Weights of a small GPT-style language model, trained from scratch on English Wikipedia: 3.97M parameters, 3812 steps.
Each number is 200 + 40 x the weight over the matrix's rms, rounded and kept within 0 to 999. Layers, rows and columns count from 0.

# down: layer 3 MLP down (transposed), 256x96, rms 0.0999, rows 20-36, columns 0-95
# up: layer 3 MLP up, 256x96, rms 0.104, rows 21-36, columns 0-95
down20,230,201,216,227,198,161,189,241,166,203,230,190,220,154,187,220,197,179,182,247,249,149,221,248,212,212,156,143,251,146,174,184,217,234,181,150,158,201,145,181,207,223,182,158,273,215,288,163,181,245,280,203,246,246,148,137,259,203,199,131,213,165,139,196,111,259,241,294,205,165,195,201,194,209,215,159,200,179,162,179,168,232,229,197,203,141,162,174,235,162,152,195,145,120,209,228
up21,219,164,302,190,134,219,192,167,134,204,145,165,238,246,241,177,231,185,259,270,172,177,125,166,195,164,191,194,100,222,131,181,270,188,177,219,157,194,226,190,196,217,133,271,249,150,172,237,185,225,192,204,259,218,225,272,192,198,208,205,168,223,188,276,210,226,164,210,128,268,242,180,225,96,129,262,147,196,150,211,201,226,150,192,215,138,177,175,194,220,165,200,170,222,264,192
down21,248,217,180,149,220,206,223,122,158,198,171,286,306,220,159,223,206,249,200,231,229,137,200,244,181,177,243,186,214,301,232,189,240,175,205,227,191,234,180,207,286,239,204,232,234,294,255,267,248,241,267,254,212,217,202,166,143,234,209,252,210,213,256,175,197,291,241,180,196,220,232,280,202,179,232,243,207,167,185,223,233,226,280,221,279,246,251,201,215,252,137,212,199,188,222,218
up22,266,168,191,179,207,177,202,242,133,219,198,214,111,157,266,220,152,229,159,164,264,137,261,199,219,298,206,195,257,157,193,210,152,217,208,184,128,248,192,140,198,164,203,264,242,230,228,211,208,184,249,172,191,211,253,178,271,206,146,231,191,162,153,185,166,246,227,199,167,164,227,177,224,172,172,240,248,143,217,210,187,250,257,213,245,133,207,190,239,209,130,214,130,183,240,193
down22,150,198,231,210,168,211,192,133,258,188,210,234,215,215,138,215,189,199,203,238,241,284,195,249,306,137,252,210,186,203,206,105,227,272,230,297,190,190,224,155,187,201,233,219,231,250,164,204,137,183,168,213,231,171,196,225,213,258,196,144,219,231,190,227,209,157,197,161,239,260,224,198,230,177,186,267,180,256,216,209,213,181,155,185,229,247,261,223,184,197,242,193,256,220,173,204
up23,211,197,136,264,187,125,245,219,257,246,209,241,136,240,227,183,192,156,238,246,83,210,152,248,189,218,214,189,178,244,205,174,234,155,271,180,237,242,173,254,187,193,218,165,237,209,209,133,203,274,194,210,94,181,159,144,153,196,215,155,164,160,124,261,192,211,159,176,248,210,224,162,157,199,125,250,243,128,226,282,239,208,232,214,182,180,207,187,186,170,223,251,224,214,262,148
down23,163,189,201,180,226,182,227,258,165,257,268,134,194,170,279,227,171,184,229,180,171,165,249,161,142,180,215,203,229,181,187,220,187,232,192,217,236,225,239,195,219,191,254,221,188,207,143,263,191,181,167,169,231,196,185,224,221,218,194,228,265,208,159,188,209,171,213,200,265,171,149,208,185,209,275,132,230,181,176,193,146,152,138,267,128,187,196,206,195,183,235,212,187,170,242,231
up24,225,223,239,192,252,162,191,127,261,210,161,149,181,205,201,139,184,215,202,204,64,218,204,209,258,220,287,212,243,179,286,255,200,127,168,222,228,143,247,175,188,173,220,172,190,171,152,199,181,185,204,201,193,205,191,227,155,163,189,187,180,188,206,194,188,246,127,161,177,209,264,312,236,167,159,145,189,211,192,235,151,243,212,217,157,201,215,214,217,170,202,126,198,210,232,139
down24,204,195,184,157,171,167,268,240,172,175,213,197,223,175,216,202,193,220,244,178,237,171,177,173,149,211,209,215,163,184,194,173,227,204,213,208,213,165,190,254,199,199,286,207,265,179,143,223,142,179,230,194,186,133,117,194,222,217,181,169,178,154,228,156,224,127,214,192,221,198,135,162,155,175,234,239,141,175,217,209,227,133,125,220,186,213,229,181,153,210,169,221,200,146,218,242
up25,199,283,281,150,233,200,215,149,205,197,280,285,196,218,202,236,150,237,77,211,287,143,176,206,237,114,176,142,115,198,191,157,172,191,169,184,200,200,233,183,154,181,276,209,293,249,141,241,174,226,218,124,150,196,156,172,238,226,221,148,121,180,234,232,161,254,112,220,177,230,291,258,195,224,169,200,225,222,215,204,180,174,186,112,204,248,263,186,116,228,193,223,248,244,196,194
down25,254,230,255,205,269,199,241,213,154,173,61,160,216,297,213,285,152,200,168,272,195,159,136,246,210,267,261,234,188,179,177,168,270,153,163,140,268,220,153,120,185,148,223,145,245,255,235,196,222,112,209,143,200,192,195,195,290,223,203,96,238,188,279,145,136,255,208,208,243,276,190,220,176,265,188,142,232,200,177,142,237,191,288,152,229,252,124,146,150,176,197,211,245,235,144,125
up26,179,159,227,171,163,214,234,177,179,150,164,208,228,234,243,234,202,127,201,283,240,231,191,222,201,212,241,235,187,224,160,165,243,210,160,265,194,125,161,178,209,205,191,220,226,269,137,207,210,270,146,190,207,278,134,171,158,263,229,150,239,179,209,191,226,187,172,169,227,220,323,210,233,160,200,257,185,204,219,218,151,234,208,186,240,175,239,156,201,112,223,236,187,243,168,148
down26,151,227,209,227,248,210,219,151,273,280,182,182,180,181,184,210,204,200,171,231,198,198,93,191,197,224,171,156,206,265,179,198,231,207,172,226,199,200,198,214,213,151,269,188,237,95,274,174,172,147,182,221,151,211,135,230,193,184,205,263,208,219,209,169,109,272,228,137,156,251,164,236,147,219,313,202,191,177,162,215,230,209,232,156,121,241,226,256,167,186,145,165,179,179,168,221
up27,254,180,170,125,189,186,258,201,182,282,219,205,253,251,188,196,188,199,232,249,238,211,163,168,241,166,184,246,177,208,161,164,205,208,130,177,213,151,230,140,267,139,149,230,243,186,246,234,171,231,212,168,198,282,133,183,212,183,212,169,279,172,102,262,214,260,218,187,87,155,273,237,198,259,200,194,156,195,211,253,224,193,215,178,260,146,150,152,222,145,200,232,209,228,180,135
down27,234,202,253,212,216,269,155,159,209,162,176,187,154,186,219,243,193,232,243,204,309,151,183,235,204,213,61,179,254,185,169,169,242,169,210,191,175,153,173,214,148,228,154,261,231,164,279,143,220,202,234,239,158,187,177,216,179,258,171,200,199,228,161,171,128,233,242,217,158,176,215,200,168,132,210,134,133,236,143,185,246,217,245,224,205,187,148,221,226,139,190,237,204,103,223,155
up28,258,296,256,172,248,210,241,88,243,204,256,236,138,199,207,258,244,235,166,245,210,168,178,213,116,153,205,273,230,170,221,200,220,212,246,188,132,222,211,236,208,202,149,208,237,209,212,216,231,225,128,207,226,244,200,157,121,171,224,172,160,162,179,183,198,213,187,211,221,227,169,171,226,214,227,190,248,250,212,206,191,157,186,189,203,218,313,165,160,125,224,184,177,159,208,239
down28,282,159,224,196,180,240,181,143,197,165,187,201,174,128,172,201,253,169,247,220,195,164,260,164,239,190,152,208,207,140,153,146,178,123,233,187,205,246,198,157,178,225,181,196,164,224,168,228,297,243,180,168,188,184,193,189,163,226,192,228,161,252,207,202,235,183,272,242,197,201,191,251,145,177,169,203,204,178,220,219,208,164,269,203,231,181,212,227,189,166,222,82,225,216,176,204
up29,223,297,227,126,139,174,231,186,218,169,243,170,181,279,152,209,200,248,242,276,133,201,151,118,238,182,213,202,236,172,231,212,254,250,126,188,167,175,222,157,176,161,226,180,185,193,168,195,252,151,210,183,148,247,183,250,213,72,199,179,200,183,286,196,209,247,186,238,180,306,127,174,199,232,192,209,140,265,142,150,178,241,245,271,164,170,145,176,160,217,200,208,228,206,181,193
down29,264,232,195,189,159,190,154,128,132,209,202,136,163,276,204,255,188,194,226,299,190,250,197,192,289,182,199,196,196,283,262,193,164,258,269,179,169,256,169,206,240,170,137,128,275,221,87,238,174,124,244,133,102,188,214,172,247,165,214,203,180,230,147,181,155,220,217,302,233,248,180,265,172,233,197,201,242,227,201,115,190,215,300,210,250,215,251,234,180,190,149,218,245,151,271,199
up30,252,258,182,174,196,199,248,154,195,166,208,126,207,242,213,211,239,276,149,305,243,258,225,172,193,128,247,193,194,208,205,212,271,271,113,207,147,211,253,103,155,187,181,198,168,130,204,171,128,246,245,179,234,249,146,188,166,155,257,188,205,93,156,192,297,322,169,178,78,217,162,153,181,259,167,223,214,169,201,170,266,215,144,142,174,218,158,194,126,243,241,239,175,119,212,244
down30,116,202,193,209,197,299,171,124,237,187,257,141,195,166,191,171,322,277,185,222,200,166,146,201,256,222,175,213,249,305,268,186,196,165,203,146,219,179,153,226,168,217,190,215,198,214,271,175,163,100,146,209,209,197,121,272,156,156,204,152,261,167,153,165,149,280,176,171,189,185,158,284,196,191,222,157,206,104,123,175,139,213,99,205,201,203,204,104,211,144,160,236,215,120,196,214
up31,171,235,270,201,203,143,205,236,218,160,284,186,129,187,217,125,297,219,200,185,238,264,108,189,270,148,131,146,158,167,145,218,245,272,155,137,199,144,216,212,206,145,216,155,210,230,159,249,193,271,247,202,199,244,134,124,99,261,188,209,226,195,197,263,208,265,210,242,197,202,120,170,90,197,179,226,261,199,156,218,268,259,241,156,258,152,191,182,268,286,248,209,144,200,239,207
down31,297,221,221,198,233,232,140,229,145,189,188,200,237,190,179,171,206,174,187,222,234,232,198,212,280,207,164,243,216,167,149,212,276,159,187,262,235,210,168,140,189,199,235,141,252,235,228,273,184,223,200,139,242,227,169,181,196,175,228,169,176,149,295,210,224,228,187,231,196,227,203,210,258,181,129,150,200,184,187,205,207,182,175,173,214,266,201,190,199,150,220,284,162,201,204,215
up32,221,204,186,188,181,190,158,199,192,134,188,247,265,253,176,189,276,199,220,279,164,197,205,166,223,169,188,186,221,226,158,179,219,236,184,186,276,197,167,212,200,176,117,221,147,141,111,229,153,157,186,200,140,85,212,116,134,186,249,254,208,173,142,212,244,140,173,250,238,210,215,195,205,197,209,207,166,159,180,236,276,195,189,225,147,220,189,165,177,285,223,181,205,215,261,161
down32,117,160,174,198,241,250,232,192,204,291,230,186,131,164,226,200,141,240,166,106,140,206,179,185,148,254,227,219,179,170,265,278,162,227,195,184,146,206,328,188,266,189,221,227,225,206,211,184,208,233,210,191,270,324,181,265,248,192,171,158,225,172,226,146,204,241,223,155,204,227,183,204,145,206,202,242,214,236,173,187,144,223,173,181,209,162,173,227,307,179,172,205,204,173,151,262
up33,196,193,253,168,194,293,192,133,282,272,239,173,178,330,230,209,173,236,175,206,227,175,133,161,166,255,192,152,176,218,231,146,191,273,228,175,206,136,199,250,224,130,200,241,201,153,152,223,143,207,175,140,173,253,143,196,173,187,231,173,213,196,173,160,261,277,215,244,190,239,195,219,257,157,204,244,174,186,188,174,195,163,201,275,140,141,226,295,163,202,219,213,275,218,214,202
down33,217,204,239,208,210,205,215,159,151,174,202,295,207,249,175,233,218,97,209,108,218,218,199,276,172,207,172,181,169,180,160,209,170,126,174,136,197,176,238,180,251,265,198,258,170,192,157,224,201,199,190,234,207,210,206,246,111,149,189,182,209,222,215,207,244,273,188,250,169,222,242,200,235,146,131,236,143,172,273,152,245,199,282,228,179,158,177,192,229,242,112,189,286,288,276,240
up34,188,267,299,210,172,252,146,235,281,253,181,245,219,209,210,211,216,197,246,236,146,127,194,180,190,189,241,227,246,220,173,116,203,228,189,137,279,248,219,168,222,194,263,158,208,128,183,190,184,232,233,177,229,134,186,201,139,152,239,149,233,269,241,104,260,159,165,174,226,139,173,248,187,262,232,253,188,204,227,152,207,167,184,175,233,211,181,210,159,248,211,138,177,188,232,199
down34,241,182,80,203,220,225,227,140,143,178,186,162,187,189,178,251,132,172,192,206,187,218,171,191,243,170,148,172,175,202,262,224,218,113,115,249,140,163,152,154,204,208,100,190,203,173,260,171,189,113,172,293,212,170,262,208,123,203,154,205,188,229,184,281,145,230,196,243,160,270,207,196,264,172,176,158,209,210,158,159,206,216,260,203,155,220,181,189,145,196,195,177,197,164,140,172
up35,209,212,184,181,162,185,231,164,255,146,252,190,195,270,152,173,248,136,247,247,265,243,226,187,207,166,204,210,150,157,184,230,187,258,164,205,206,126,147,165,189,213,177,288,258,246,223,206,118,227,260,196,197,164,212,224,253,245,255,181,227,148,145,191,236,249,219,194,193,275,234,203,160,150,163,216,230,166,155,181,189,200,223,174,221,306,241,138,220,266,170,237,189,204,198,171
down35,182,181,229,240,213,280,278,198,155,158,173,114,161,205,175,213,218,161,185,195,233,178,211,208,193,235,225,107,233,190,123,260,215,163,170,131,235,179,189,172,151,147,195,169,247,171,270,202,199,173,248,244,119,253,170,195,256,278,232,199,201,183,228,195,172,254,211,196,155,231,198,207,144,150,234,191,190,185,185,156,200,249,214,196,270,192,134,188,199,234,108,217,226,170,191,167
up36,182,127,165,200,139,252,218,140,203,174,262,225,186,268,238,218,125,257,110,111,210,260,247,209,201,132,201,161,207,183,227,278,191,229,160,236,222,178,180,175,215,204,196,250,196,258,210,138,249,173,142,258,281,164,271,232,112,230,164,245,220,163,144,244,189,186,182,197,205,160,232,149,201,217,103,165,208,185,238,228,282,203,195,193,143,223,244,182,190,204,198,183,209,236,175,146
down36,113,275,139,252,236,243,194,287,186,144,166,217,135,162,210,214,192,235,307,217,294,305,229,206,205,250,200,166,252,132,183,211,193,180,222,228,175,226,195,144,228,181,89,148,229,254,250,173,203,222,247,134,203,167,240,237,164,147,108,183,216,153,141,179,195,208,254,208,195,293,193,214,204,250,174,171,165,222,245,198,228,165,150,235,233,192,82,139,225,148,150,259,251,194,204,136